Each number is 128 + 24 x the weight over its row's rms, rounded and kept within 0 to 255. Layers, rows and columns count from 0. Numbers have three digits each. The size before them is the row's rms in percent of the matrix's.

# v: layer 2 attention value, 64x64, rms 0.352, rows 36-63, columns 0-63
# o: layer 2 attention output (transposed), 64x64, rms 0.299, rows 36-63, columns 0-63
# up: layer 2 MLP up, 256x64, rms 0.265, rows 0-71, columns 0-63
# down: layer 2 MLP down (transposed), 256x64, rms 0.387, rows 0-71, columns 0-63
v36 083:152089170101147097109159137138111150135128162145139091116138161139136129128096148146142150143140150120118159138103185103114123149142102091145106137133170083121092105138148097114123112104082093
o36 078:063132135121119160136107137137119131116172119105087126122094160083112103123187126132145113136153127120146143076134092119162106096159128152145157131126118140094133150095148112161150153142140112
v37 082:117129113094075119120175136159154139128125105126120115142084134122171131144125180146106122119137133136150199145109122139121136095120128146156150170144127088082139113120125101101109136121092099
o37 079:081157162117107125145083121149128091088133109108158114111181119127139118124155097126149103168141137088119117090150129118118124132153145112136112152068143153133117149138147110148168126139112175
v38 100:135121172131138138120184144151143140161109100140166148134128096129105132136091087130190103124119127130109157141136136100154092136165120106102152105124102115119119158113147132089139076163112107
o38 091:131132111117120108181099118115110118141162165124099104122118166110159142077065158152084150112137120115165132126125132132105153114152109152170126096138139159141117126148137080119104165134122136
v39 083:136137119168144136127122147128175144150095104096089140107103136113125157143172097123141150120126132098113105122134108114139165120127169122151103094091120192148138137134114096168102153102150089
o39 073:136121124121121101139167089092115154091114133168154150128118121162113160153116136133106161137130138148097136137119132083075098149133104087138140145144157073121172119115142170129150096138103131
v40 072:142110127124146124077093098160069160104110117126093138098084139142141134140145181121086160146150101106099106147143151124161119164148120137142087116123138122128125104127142144140113161156122161
o40 068:102141124157132154101178149124120131098120167124089133143151110153112099181116142142140087127113158149100163105127111128092124114121130130154151120181097117123136158080154128137126110083095120
v41 080:124057148142132082126124108130096118128150149131137100116130122109110130181151139132134151103116162140122138137171120109138139063101120152109081123149120123080136145174135155093138113132134146
o41 075:101129103109149147103114117127140156120129159149131122124141149113149140084096070129170119134159158129172158089126119134173135148143138122138162126132119148166092086073101129091115135118110117
v42 077:157135124125113126113061104132181163122171157109091133083107171122113115110133131091128170116120145148164125132155130097100144138161133149090135107125154115137111178134138121102138116138119120
o42 070:161135173163159071092153108139079124083125117148176127098111140153158108117145133165151117149153121105137102147105108145149096113142110121130147135108124136137177104120100139128107114115112153
v43 082:159154105140116148137059083097134157090129120094136145142130143115132142117112155146147090097117119112115134152097140111109151120178113120168178178152119101146097136119151130120137108114139140
o43 068:139126145160097067112170169139099113117121146104130103127138129142114088140154142123126142142085120106150110081142124161160086152162155109140117149073127146121151146148115145149097150111127107
v44 086:113117125070134131154150143111145186151175178135155103114116124130123158148110103160153150130127146136151096130113164099093151107076125131131153112128153109131135133116137093153106093117113094
o44 075:109127138150103115095112071121130103136163099128125144120129131115106146047165124121151145105119114116164176131145120143155129102149146160136149122115119123127139115066165164137151104145139123
v45 072:106133120167105104096131162137133108128129155085128155138104116151145156141131132086132141119191150164115099117135085154106131072114122100135105125095144083101137131171143133151151152136111116
o45 067:132152086122188135146095120130117139137077110165137137153171117120105087138129121116132128114154145098115156110091112145118123162132145095132111106143183123105143137103110136108151077158146157
v46 079:119164133158138111118117127137139146099119098097108138097119153113095145146163134128104148120120142115118120099137132150101199077106105162151142147115126090176098131096145152118176154101135136
o46 074:141105111156135089067127118122107142148120162111178165139141112149091125153155124144177131124149165139117117084120100128132064118100134114137146147152148136106153119148116148132117111123080124
v47 071:139137103091139079079139107137119121130102123128154158139138156124165153146118148132132150156120104094099139118090102119152122107149141077187137132120099134152163132149157082121171133143120108
o47 057:104134148166134154200109152150106128118121141082088059127179143114128110136123147123150091141105171171099140115151131128107110134130128127114111132123156107123141157109098127127108113120152124
v48 075:122064148151116132122168115079118120109159127096115115100126173102160127154105103139103157103124151117152118157134120103101169130092150126156107129137142145155142160127111091132163132102139168
o48 072:128128158107148129110141104127184154048171109153138115136101149153108154147120077126144113125156119119100117130144132121132124153148166131078176148130147112126145101112124111106122129109117095
v49 071:147125131151109139164135129148142157142155131089136092107121110104098085146090135102133152132140118125172164131171127149186144122138094142103113117132140117098137106122132141125147174058121109
o49 064:120157082093165125100115128155146143119125112139139130144122165139099121139129116162176138134176110107127156104090102098099121166118117065149093128115122119124109170149144117155129122103133167
v50 085:124151115127169141098108155133113132134112173132196138118106131171128138134122111090113107142155087122113075131192141129113104112098171158135121114112128139125134105116084117152119154119143146
o50 092:175119069136139120128162107131133109134121086110061162177132107126117129153123152168110099101126130141122157151107138129124142142109139150099089117185136141136122119120134177114129110130103134
v51 071:146154115156083166119125132155102127150114126157109126160108121124111101118050119099126106163098135172142127130100124135127112155137151167110125148143112158157109105101097133170115130110163106
o51 076:155127154076124118109145135169129095143128098099129152129098110112163137151162173160080149098129089096133132150152148096117155119083132101141124144124131139131135133145139076112142137098128167
v52 081:128165132091119138126131113141135129132149128120127150122109151148161180157120125121114113121129101138105125099148104125163166091151108135135155141093150151099129111127165098187085097138109063
o52 079:123147125166133109160108109085119108094113175111120143149170099102112135111170155110119105145117121156175152099108146112101103097119123113147126090121120114153133153141159178141168096135138119
v53 074:132172156137068135118125146128150127135147095121083128099147132146148123170157100126111139139168104108119122156100189146086128145106078120113110123174102124108103128151156111122117124147140132
o53 080:116141143128163139132124100127123126093085145115108140121178155141113159127088104107111161146162098136106159130113090168087123110118124163162138119110096155117171094136143137143170090138109118
v54 083:111120074135139104125117136132118126112155120133120137119074154139143163114129134130194131111140145098117185100138107158080141125153092171131135095142142105155076150124157142136114119148125110
o54 078:151148125138159101133109146136108153135167146131149100072127120123121084128130128145086130149129177129132101089128117122108123139138094133152150117113134190118151125097152134111191111122076127
v55 079:155117110118129121136122125142116152108125133140127169135130172191108133083111151109162123110182103162113095099093121141104129118119136120170094113184128146126131154098124110133118082157114112
o55 077:109140108134135135143162121138105119151115130180131103114132072093110102132142167104114132142091157089128134153147109136122132110109167171121132127100158176135144141088131161150149090089095124
v56 076:107109165110138096110119144159103120158126121092131135122124114176062133097138100142114157150112154137106190118096135142144168138112125145113112163161127103101145117105160129137171102119115115
o56 068:126105104173117133161084122119160141159135123097104126121145142074144114137122114122163149092181176109130138119140121111172127126123143116110156120127080128094117121158152155106085133157101140
v57 087:142102117083110124128104133171115158136134138158145141144145127143162119128176149119140113104119120101169106115068116138083159149150140072135137138142112122173082126082127115124130106140108142
o57 080:128181179138136168125170096120124102109130111140119086105120110133100114117139124151114125133103138134121092107180134135122092095154136171130117147106110186110163125117096140170134137103117128
v58 085:081145161095149110102085148099129106115134138158161132160099133142098158152129152138130120113142100162154107164117107145138136117132104154141087162162130069099105130132151127141112167109136105
o58 079:139122091137131170132112111136129129126149115106102161114187104105105081116121126122121142134157149099122125076108117146138157198157171137134103124105143164128105118137119108107128117159106171
v59 084:121176145093153128086099105124128151116170156100138105135088150161138109149152153147107161134161158151111088122076120139131139124148094143157114114148146080157142116090121118120128137114100131
o59 082:115149098162123151120182149169094114135156129113103143118134095117103108092127129101187126098125118125131182111160091179110099112118143107145133132127126134109126147084146153141152114123103148
v60 086:155096097083119151097122110090099131125169143155138160115138135100118135091133131099137146097161148119147096134142138122116107167122162115109139127110150141102183171181126133131120083126105126
o60 078:115115164127106092125159124129158158086123101151140097142129132135131120126151131148115109123087137117135113137140129126125164100116151166106173122129121116123136123078095074179149121122202117
v61 094:110141122122120171092116132137100137091109137146122086109105157135100145097129102110133163088122114140135104148182145113133143149106157145102109109135145111108150173152095158182144110146100161
o61 087:154128125117144090135134094113125140096154165139138171104111109156148120137116143107152107126113159128052132150116099118148141129118148160087177093139102130150139104084131107106163115140157139
v62 090:106129155138116085131156170160123110183135124145145154113155081088139145123154135116161101123121124160146136125157133140164143097116115137123098115122138072171104092132096142113120098105098121
o62 082:115099098067127135129105082122112128148146117141134140107128113137093116131117130213128135091170139142130155136115118139131095122119127119163129121156153186148120138155137077143153113133131108
v63 084:112130144146144128108134111118101146133124145140177121106102094134171167144092113108141101124191077122101105103125122169126112072138137160169164107140124146158140101117137104131121128155129144
o63 075:163135091121164104132162150123108094161157132106089123180157097140124068101136137130116132107089160142169149142135136133113138158139125119114104091113140152136130146095145162107135095109106112
up0 095:080157129108113120129098151116185128083114117089153120167148122133139150168153120145089097169111122113131170089116106108108136129170116107139163129147131112116104155123149139141143097131095126
down0 089:146132116139111121124159126125082138088146144093177086113083106132123136123138113127148158159128135126119133203134096139102137152088095144180136114157127147142122119137087140097122109115150119
up1 090:129122131133100121103095139146113106185182118165130119131055151174098151104144148165149119092141127131114135128131102121141120138120113123113162145112093159117137111134137075134157098136110115
down1 087:147165090151167137130107101143117122106085116136130143099157133110145106106126120129117115121098135142066126137099091113140130134150138152101159122093179148167164140099101178134138149138158120
up2 081:082179088127120125153094126123149121148131110142175112149139089109097135158116079098131142119151132111134141102141174172139139131100139134165100138111161111133119146100121151098173107126108130
down2 114:123106117142117147145132108118094104079143157066087145129158102100152116125116151129148120126160134166083115140169143148102078109128131162119128120160092140123141137159132131128108181137122151
up3 117:103154093134150142095175138101128107101103126134120123121140138172161137151104139086126189147122109111146102165152160140138156128142109141174127112120090121120145076114129108114131147093106099
down3 122:137147151143105152123164139136089098144100131101151113159102117139141116152135164138123138095104145145110146167140086136145153083112120160124117117089136170108078098158138116130169142106102088
up4 094:141145127135148175126156146097093102118128163121089079189134120149111128113126130131097102164150121113098128149093138148130112100147077170132137140107151098125151099176128132100125140132115141
down4 090:108174159180132078122150130143096154111096150098109093122119101130114113100104115135126127153162097138169167126101119129170140141149117081123132134129082142149095132116131126147143157129149157
up5 084:106053175140203147101133153158128122108117094153139117110146155165112157101102107130123129139148138117087131104125128103158150128148114164127107118133147106120133103116146108138133128146129087
down5 087:135087133148149138125075157127151094138155110091122154133149103111092131112104161158135107092109154130147132119154146091072129139111134160112103122132108156132152118179168151158125102111113145
up6 110:131131112090111113104112129127135137166131160143138127108152102148114138151120158194129110130100086116149121127145123134121138146155128127114178089128097152137079090101124174157180109121104150
down6 109:151144105149102148136143132144130171094124128068085099109108113117137118169135141115122117152092165124152124127136076139166120139107088159112101145163105145169135132171120115101161124116117141
up7 117:141129105112142123128155178119108098153170102155063172158116161125172121125129092150135115141129109122129143130136101152098135124173127117090135111114136142151132119123093136096165124081125155
down7 109:125130138118127110126120076135149136176128156147130121090148101118112107112119140178075130110140127149151101148140142095131133141099166136117148147125103072161126149113141170136099082177125122
up8 086:142165128128128153129122140141122125109124124164144099165122118149109071181154133091166146192103148100100114141106130117103176162147120128128109113144146139134111103127116139123158096130085096
down8 088:092096134136115124145148128105123098146142166099150145151123105164153155110135103187130090117136116156180132103134165134134081087134132130175161157091112111123129133130133099140103131097114116
up9 085:089073099151121133173103147146089124124163119174080108153145110147121121136084164171125141145133124131146109156157142134147116119154126100117136100136149091117123154120122126174089123108124128
down9 086:148104134137149098133099114100205093138121138122107145103153115113130163148134139139079121157086129160164132059131086133105123124161148110129119131151142160140117143113114138135131134154099114
up10 103:114152155138102134112122127131142110146155122137160134132143153116135136088136119151163116085116108164153108147030120100156148110128143109159111073134120133144133147128127134156131126073121139
down10 101:128151137149161087137143143140098136129126135118124146151083150083118129162130151133105098141101104127141123128158087150054106101162167146136169112084124113163111112106126105140135133158145126
up11 072:110124118144149167111187174138113161137132198144145116114105119158087164109098112120116114151129130114087130078128129121104128148084116123152129118104157129121149138159139148095135130100107129
down11 081:133122102144126102131098087146156116187093135083081099110140113120113148142115148157117128159125187127079123091128110148139136119127106135139155143132113176130128138105142142131093141112170150
up12 075:085187122158144146134121091151126110145161112132119133143149097116154120144092125171121153122134114156088093167135115123110128126153159149137154096093129122100134122181097109135097091138141102
down12 087:104144107077145126084153123142159109113134162146123089129143102144131157149167090120131074133135139124127137109122077178143152129162130165128127135114121123161091163088124130154142132118116100
up13 075:105119125114125107135121174134149124134149131143149102178129147080119137193096100127142130140118141130120124089122138085160195093136123127118142116112077110158121123106150138113122089101148127
down13 080:094150108179123128132118079092190139110124121100106120111150123164116120116083120147158104136132134168136131104148125119126085149144147085118132159117160137113140162132094144110104150136151167
up14 111:095163104142110123114124103146124096117169123105130134122130135154153148130083108151147140064131127124185134154096141112151145120126157142122111191098090122110096143118167118141108089119139134
down14 112:114114106149121135110187155111130105137133145134084128130141149140154166120108141096152080118119137100107119145136085145114144166133157126167123120118117163125117077146124105138133154160108061
up15 108:103167150112136116114117082168168185157105101119139100125131140117120129133113112090109158148084117149138127123080121108128141152149124093149128152129156112165125117132152100141159074108150118
down15 098:110119136135154133142115102157177166116141105129142110135111108172100142112132132137155098131116145176084099087112109156156164114145115160131129124114164095134127104136131069081134124165115127
up16 135:113166115131147130099088136086156135157120101136101149113108182111132143131135110140166101146110126128092157130123167128097098141143139112094152122089107154159119198113146125103125103104123142
down16 122:093101102109151168129128105153133106133145082107134165151172120138094141089116061143120119154099165172111152127133173110125157146139108144131140130125138140139109137102156132120121084126126099
up17 091:131142079123099130135148145133149131137112146102108096093152140116147187156109107129118103089114126095174149141141104125143139132074080162134124155143163107128126147122104151097143109095133163
down17 098:162121113117101142103168127104098083080139154142099143108159112118129143137147142106124172111150144118128119168084104111135093111125110173106146137150114112154157122114074165143131153139155132
up18 079:086117135092091174153154152114166123147122143132082128105168110153154130090125127145143103137130124143130117122126142113135093120157111146182156131116132100104106151104083081168139137148151123
down18 070:142123113130148103121130134151165089155129154094068143160142132138119138098087155127148102158120129168143122075109109113091088144133119122128122135092136116155137158119146102136112130118144195
up19 078:119130134147176107145126189121156148126130168107138151151080135150151109113094097126151133107131096155106148119123121070118126178112118152145106099102176127120110129139092134113142148099138118
down19 081:109084163116149130118119105117167129138115108137108146117123106124149125168127150143147125102125124131148209123145121137093068130140160142136086136093073162114104139155161153122123119130120133
up20 096:119112112141158152175153097116138163132174111148085135098128140134147143138140156173137107130090114108130120114091106131095159074130096098146137132126162109122145126154127097141135098134139184
down20 088:150139117120138092139112114121168183147110107140142135139110122097092134121161121127147142149125154082137107113120088172118121085133120087165151112123169119150155121103175137133131077149110106
up21 103:129124129127141123100108159180099127148081070110126104089124157083161156148094095163145164165133130100125143085121151156136125162141135111134134133130140136130147137123143110107124085099114121
down21 115:125109145143135122123132122120159115112148128145172119143083072163134147148158119089173153114117125154055076122161104116119108106109102172139128127144146146102147105147136133126103133117141143
up22 103:110142136120188111106078174126153126141124118136115160121128119168130134132090144163070122128175126125101124114115153152151137161108135115131157132069091135092121126128136109114100134128117162
down22 111:120149098123151172161137137119134138182141104093105158109080116142104120057167162163115111118085123149177123136134139111157139121130115152130114120107143146111112114127136130136136137100083140
up23 118:121151110118150125112127120135119173116134116137085158097138111142111119181122065162134129130130112107151107119090110164124191153152094178140164099140139131142112147119136120144109142129092107
down23 120:132141156142089111149103131085162113137117146110153137147152148109156103120155168134145179144133141123086117130165110093103097156117139099145127120141110125114176087145133136091150115089135087
up24 072:130118126106139155089161117165119142160082077115119158126132167116142167121145106131097094151160074138140163119142134155134135084115136102110135168107148140090140111123109131152112140091148130
down24 069:119141125106124144070127112140166117105124120083092142159160133123148151143088143110137091140133125160166139096169129142087132117106135162094119156144106179135114122142129118137116133103111187
up25 083:134111127151135151123118154098081123146126168096119142163126138147117141138139157155112136140169097090117102120167136121093102062128093142136123144119105131150087141171113127174097111150147146
down25 090:122121092116132141083149095166141131117142146146099136118113103095109123153172167103103149085095156119101125156135136178128131162127145141168151123107125138089150122168152114105158119104095118
up26 111:118161143156116133171149124146121156148111100150122173086130151121114119129096165129116126119131138127115130124104077115090125095116121146110069083151153125161130157107085159119124126157157162
down26 106:146115189075139151093145134108108123108087150103144144118136072144131105147112148101117145126131089153089136163143126108166130137129121106126113123147120188131147101174147107117119110141140135
up27 109:093180122160161130141134153124103112125104119151099111155137147121156108127112084107107154115159131126105145099148127131129095093171120112132150169132145144109142134097101162113112147102183084
down27 109:104142147097147129106167146131114177154152102113113134145114128155121104119127146169171123115140128127113123101116112171106128086193100119153104124140145133175101125095146128123122107125076096
up28 097:142157147120149107112136157200102123128094159110152081133127096171130084118141150115139156137092108150151138161113126130128132114075099151106135156101113136147113085108144119119156105125121123
down28 105:138110143130109100136106164105122107089106134141141132163126111140153152141133134050129158114087138120141155153136143160090126122148121103159192161134099151130130099132142153115106118105123087
up29 105:087140096121106119093111141131139132155129121154143164110110115135144154146104132124132127111110083145177121188174115136080143133094140170099124099105133142107142127114175129131150141109092095
down29 098:137098127128139135125118099138114085109145116110163095135106154109152190129124130172157107110107138154108142124149162102101134124119080168151099132173144135102133155072148128159110136116110108
up30 098:093150118137083086120112124148126143119128090148147125078177143097158089125140122132147141149119125072173155157129109090130102105129112090147117117144143140168172162121131126119135126129151138
down30 095:153163165142164148114142119118115081117150121090154156122089129161117105122078121155106090154158138160122135122123089147158125147122108153152096114150115128156105121107140122171140128104088097
up31 080:132103121129121151165142100137118104091128134127135126090125155136150114126107101140130134136163101185165151120118171105073154145118121129132143137092139149120111151125078076105136122188111142
down31 087:136166149090107139106132127105110115155158168130105164133148111109146088145115136137059084137136097126131156142177128116126104129145179167109108140121128162140128101115105115128089139107116136
up32 093:156124111141109109120124124117188118160117138110105105180139132136124097171099120123121159118109140110144113118089121107187145118167151171162098132145110171130102111112106144087106117119123106
down32 095:119171149118162153142153091125126131122137110171179149110094125072127142162138130159110083129153099153140123109118122103130143138086134073119128118116160130089126132145125097143168134125111158
up33 072:114132132108146138151112191133114066122109137128134134135128134144159164123123173097143122119135124166075126158099114164140164130112110135156103119101142053155145105117121127130129118117150148
down33 073:146184129138087140120131123154114089101128120105101111170158170178121196116112146114143116099100146123140096092136127123155148167134123124141136149122119140111116102148109135092119095099131114
up34 117:123088086119124161096152121128116058129149145137124136118102140124165137160099125146105139110181116169126074105136139152110131105133135076153155134113156113132116151155141122139107159154127110
down34 119:104090115122103155134148155178120114130117128157121094116178096124133098101128124113136145126117129115105197169163157133125110108128143128148115102167108139112088099159144171111141130100123101
up35 144:132139092130105143132112168156097075129093102129173144158094126127167126132074147131108113126139132120138103154205111115135132159132141104155133144125141102128122100123130129114150107150102085
down35 147:105133120142143168161155130119135146142107122156088143084108106133132153123204132126086164153105160118108146113137134133130098110095126148098152157107140154111126149122106116095075137116100147
up36 111:122168122108124106114168115147144129166149118126140142127152135140150111123092113139114118085136126123109122106058080087151136136103077148135128138148135148130196181143132122145126101121122124
down36 106:138107118141142135092173127115124116149129136168103113105183111189130093093142135138155173116108119126129114113131130167114105086125164128101148087157106124172141119131102102137148094141117126
up37 108:108168150143122120125098183134120119109093127093140155131124133152114133132131096122106133126171147089098137120140107109172138137145097110124150143091155100076091125146129133147121175096138180
down37 103:152161160118089109144110157109075101122147147096104152136126119112102126146110113142098099083113119119097155155160106139138136118152105146146127104157127122147151104142166156169139140069143156
up38 126:128097121103120129144117169107177126089134085171125125141134122115108088158118140110133110160132117106141131077154133106125135131133103124123184123116156143139106174129106186110136082102147131
down38 119:130095130157102112133094130115122179114114152119150140109109145142117138138114156099132106157176125102116136165130144091104137129187191083128142117142128120080104142112131128114143100130119175
up39 100:138163127099103131112113103156160112139118138120176130116123144123126100116131141119111130150181160101103156102116151116179125155137124131148125128131082122094065172135114148108132111097098174
down39 113:147088136117144070130138175135125128152124154177122124124081134135113101121121147153162099136117095099128146120109076127086145116097127160154128116140123101138159138130194107157147118126132126
up40 074:117136133165124100148110123108147145163119125112101105138119109173115142145042153184106102140135139144141099137154133158123149190116132139116103105137149138134120141129123119105142099135117080
down40 067:099138133129126157119136112161157139120155125111066159148134114142160135095109151116155096117134143141095138107139103114119132119148146124115127159086060164149101135141143132130136149140060162
up41 118:125093130172071133150124144153146147131106132091116112132110136113130104136124147071093126109147108111130140097178149102136143121123111159132154146104183133146086107121168142096153143142130159
down41 111:096080099142151129127120130108163146113149132146123156138165125140139124152157077117104087158106155128127114126145147097093137121169174114161097166113131113159097145108111143085132109122106161
up42 098:127141158148132144111108148125140112127096136097101105126127168161153152109104143107102122124164163135145124140148121147118118138134107124119099198107116084137112094085172131091095084118162139
down42 090:145108122107161140118128150135094141126120140129139123128088144124113136116189127141104093147175147095119145136121144136101123106126110189167149145127163120106157102104155103106060117106157119
up43 107:137103163161145097148127125136127113157124134092106115108164106139163063136139148154113160072152101118113098117129082165131135110084105134149156112111155145170151129134122133117156146122134112
down43 114:144146093130149174157153132107098068120146138136128161110087122150145148104120092108132131137143131192099142168120152132148115120117128104113115103144099145091142157136155147106088109097137147
up44 083:142132128126109077139111092100156127148077112142146118112137124183095153113086127129124162134135141142176148172128124163105133110100100140144123124149122137174108108098126142146165088097142130
down44 076:134113148107115128128106133168145105112104143091103151097158146128109160123051143098129146113130153164113158114163135127134117154124133124118109111168126201143081120118142129126119144099106146
up45 096:119103115143114146114063156131157123179165128089111163129139111118138161081129123170117112135125104152112135115125182111116098145156139121131147107143156121130090148140099170115088126142115106
down45 080:102117135124149111146104146128085116115104118132124144167150134098141110134063164123155157121137087124137137157142128107105151177128131104150127096106086161169119081101124117165116161132144138
up46 097:109120141147071145144146117171116129117095117128156109122131148106132129136128149107156104105149174151118182164100109067118100143133120138114111160114130139104124143133123171077152108110128093
down46 122:118145126148183139104150116147117108099163112127163118129138119148130118109094061140120136127136116117135061105097124162118152120131112133145161135113138078157146144136118110143106184112151153
up47 079:136183128171138149124120098091141107118102109136100123135085155090163129114100171167095125130138106145124158114121148111094133082148137146120098131153073137132150135113144165134117102134154134
down47 069:100122135128066092124107162150064130135134092128150155125120148126157148169150073113156107119148125149125127150128114193130146114154125114119141134161096103111151123103110142128129136111156112
up48 104:132134134126156159112162127135143072141133159168164130117150111141067130149107145140123151111111113148140091139162147094128135100118084135146076096110111091121135155122146150089162151132135133
down48 105:127089126109146129126097135139125156148152110129077114170116135127115090102171131138075163156124152115132112117096157147132123111148157148131117159115137109144110089077117112160149123190118140
up49 109:143162123144138151174138148140127169127111121142116140116105100132112095101122173092128138125094123103133165176150136087135157113126106156133111100177115128106099094090102149130168102109132155
down49 116:138123087149108127125166072138129118093136120107101118154141167144167134114108142115118125105079129150142106149124129144131171160123120131090171148109125137142125114084136142115095187155143090
up50 096:125173169164117091114134133159096142140089115098109121099156189125130098130090117142139146095165104140134097105123121107151145176145117160110120113155138125107162114108142127115146102152132097
down50 093:162103103122136128129119120116143128118162153143121131161167095132144102144131129160130103138096120158121182097132126129122104106091156149098134081105159189169101165139125126119111107082115116
up51 107:118130120177124146135122112088152103143130176116125114149157131137112149146110109157083121109176135154141110092150174103144075091127113121104087145147115122121122142139124150097114139131119187
down51 092:107127142159104088116120185112109115165091153152145123136165135135135081157143091095117112164152095152102131127141146139139132081117115151130121149171095121168112118122132111128125150125081150
up52 088:122148142120173176159148093146120185082137119111107105080153126138122122158095133097108116121157130121073120156109117127150125135133096123170139160102171103113153113148121138134143108127123112
down52 089:144118087121115154122188107131127171102102118111122108128140124106165085106135109105156096155105157171167152135101158127131144162143125134157132103119153112112130120110085151117105090135161105
up53 113:161094168133141165126141152142121106103120142137107138140130112136122150110163173090113112129162111146148108158155159132113130097116137140113121079090094150174096112073135137103131097149111104
down53 117:135160123150170170094134099073102153080130140136104136133138153145143083120078137144122140086122102131125135128134075131176105139109135118126133109140160126138142128131117091128179146153139126
up54 115:112149144121131155119127162150140150137104121123083124137126123167110130123158128080134120126119122151147145144106114103123146122210099160128119133122120122150127142097133094175118093163070086
down54 106:139124143103132087160110129141115124149154127147161154117152109108185074123106119177149117155136168084150102107153137117168137150104099140156135105126096136126111127119118092137133111079134108
up55 075:106099162137152058157107141129119106129134138161123102104099152142187087122154150121098134115129136112168111116120137139130144160172150125150109108110109157161109076131152105142116148138129120
down55 076:121118091132122129184123123118122118081108137110110155142142160140149111124084077136142190111147135122152141103125115131130132175177127121173127081126134083121151120116127106105132131165144116
up56 105:116117128155100146115162138074110135146146157112099164142113153149150185194126138118092121111147112130080088133127126112156132102094100126156132128142091108115156126153123135136096120155115115
down56 160:134132110146127134134183138174097083097120123094124112116137097138144121119170164142111178108129149097125081152112124146114141135119107158169131113086124141092137144144150131105177129119103100
up57 114:096154103100106151120100120168137123113131085158121122137130124096157138106095108093084119175170143120102123106120127146141167193099133134133147159133158127132108142125141155135106083148142125
down57 100:147135143171141154111132099126132168125126121103135126123156138106126100126138165115118095124143151111135113129090077135124155142133143117099199121103149129125076157131093128132066109168144109
up58 102:142126143110120135100064165112136108102135115131093132044130146130128096123139121147157158174099084151166128127121150148112114145116112155169138147117090143110149115114128143132136120144134153
down58 112:119131093136147144158161076123137137140145125105145095171166138112139142105144103105155095075118119112127139142117123145157106153118089139093151068150115121117131118177146087122149140154143141
up59 091:123118095138126083100113166134174140151112163075086134122153173146134133151108127139107158130152140154130151129111156126122111139123130131120116106097130131099145159163147126096078151085101164
down59 085:160111136095125130175115148112101148109137158161126073107153116108113120124139140127123132127119146114178116187105176123140138108127127139102156100104152145171161116103111119131078116098129098
up60 076:125101142142149179073153098128131157097152138131098110138133191114125136105135104170124160117168129112147147096143132096153121113145112098110152094150106143097105126143156140104141135144131086
down60 072:118139126126159152116097124131159124125107154066118131135157121132126143132070123143135127120104170161163145109144108121136144128128171155127111118120068188147144108157119125118068125111114112
up61 097:139098124128190181146142158135101111126145107140101083165113114164119128114139155127093097127114161063124117161150178141128126115148092133144093126121120117094133144142118117128159118114122143
down61 106:145127087096089113134088110121115122123096172158111142103140159121105138069129124135143136107150106122154101111151151149124133143081142140132186119158141090116134165157118154177130130125125117
up62 107:136123164145152123108138171107145154184130142166115125132138134134129159185115124071121147086121139078135127140103155136132148147160129144131109127127132093076122133126127114077136110108101095
down62 099:131112123108088159170144119132105164154107124150084089141143105167106107111163086135087116155144130111097125177128127135141094165111150146141130148133082151096127131120091137144160134135116144
up63 109:149148116150110154077116165147177099114094123100151103151133126145113095136089087142107122114161137112158145121112134104153154164119143158127088081123149088145133127106114126126158153156134150
down63 090:124109153170169118129111158151097077083133125124156101080106125106138121098162109118139151111122141127116158131127168110118167183113134162124132115153111077130134121144119135121110088125159129
up64 093:124090119125089141129116126095114151109130144104141128134123147128161101134147182088094113113165136137155135118113149129141129156137158129136151121117105167135172072117091125098195120092122147
down64 117:150156128143132125115158077100129085165105127152162115099117092132114136127166133154159083125117104113123111183152129143125144083134117148142094115153121092130111167146116118167086142143137131
up65 119:132132187103142129157144084155158145127123130143145119076098103150133081137139106109095125151134143163124130135086098142131173107153123134170105108148120092148122134136133109153158095125088114
down65 135:118142064113128155144137141089124123149190109159110116144096176085121136115114166161144147143110126082154158124115131110130122151134126090095105139079148140102157128134117130106135145132131143
up66 095:108177095140107178135154109112175157136146139161116124105182104140162162151111111129115106148122103132123121123130116119133147090136108120124162136127132124148175103106138149098102092112080100
down66 101:121140073110122149126113118109132123088136172133117105139126156145149119161127124125120187168113108149117136119156128155132096102087148145156131173140158109091087118095097137150080131145138144
up67 087:140102105153151113118167128136104131144174154144101169158120131136134161125076078127113100132110105135116152134131127121110115095150140145132146124066165114129138145156118092143177114106086136
down67 084:170127118175112123161078128130152109123147113106124150149143101105113125131061109105139122122126125124123090151165118124126149151127141128111162130109141128115111112176141116168195115128081113
up68 099:113136152164147153123148126114129085107128160130128148155140084130160131157126142161089081145175114140092133109162102143129085110151120123103161108108064122118098143115146147109131135143104147
down68 111:147128132133134129136130185178119171121128113141135094144121099129119074115121142116165133166115111109160112110102137140118192127121092115134118142131159114111081112167155114114161107088124108
up69 086:123110163155135145138135149130145106130101075127151145135115134158127150120139103133103133102096155074141108076111104175158162138091141156136138117149119111143144134111136076111181160125149138
down69 081:137120110147181138140083131101159130139120098139155152122112113124098136148176076139094141120097134102123131109121108167108106128135112137158146148186141073140160124144099120107159142118102113
up70 086:137131108130100093144110139157162119129108046155111128143082153117124124116124118108159130138113130127168119167105133122126153161108098124131131103149139132103095150129135154161194148130111095
down70 092:131139145095089106072134134141143124149150139119110094121105115105133190135137162119152117179132125125087118118162114167170117136106144139078160153143134135167096107094104118122130127120118139
up71 104:106112133180121144098151132165123137169130142088078126132155115119127105111102111117136144146143126115117164122110088155158108162143126098129115156088148128119134121097175154143162165104122078
down71 111:162176142125174103123140142153137106112131108110115158124122131169143143138129158112108174100141080150114127168100095154162146123139079106139122081130146143127109090099149096125116128103114143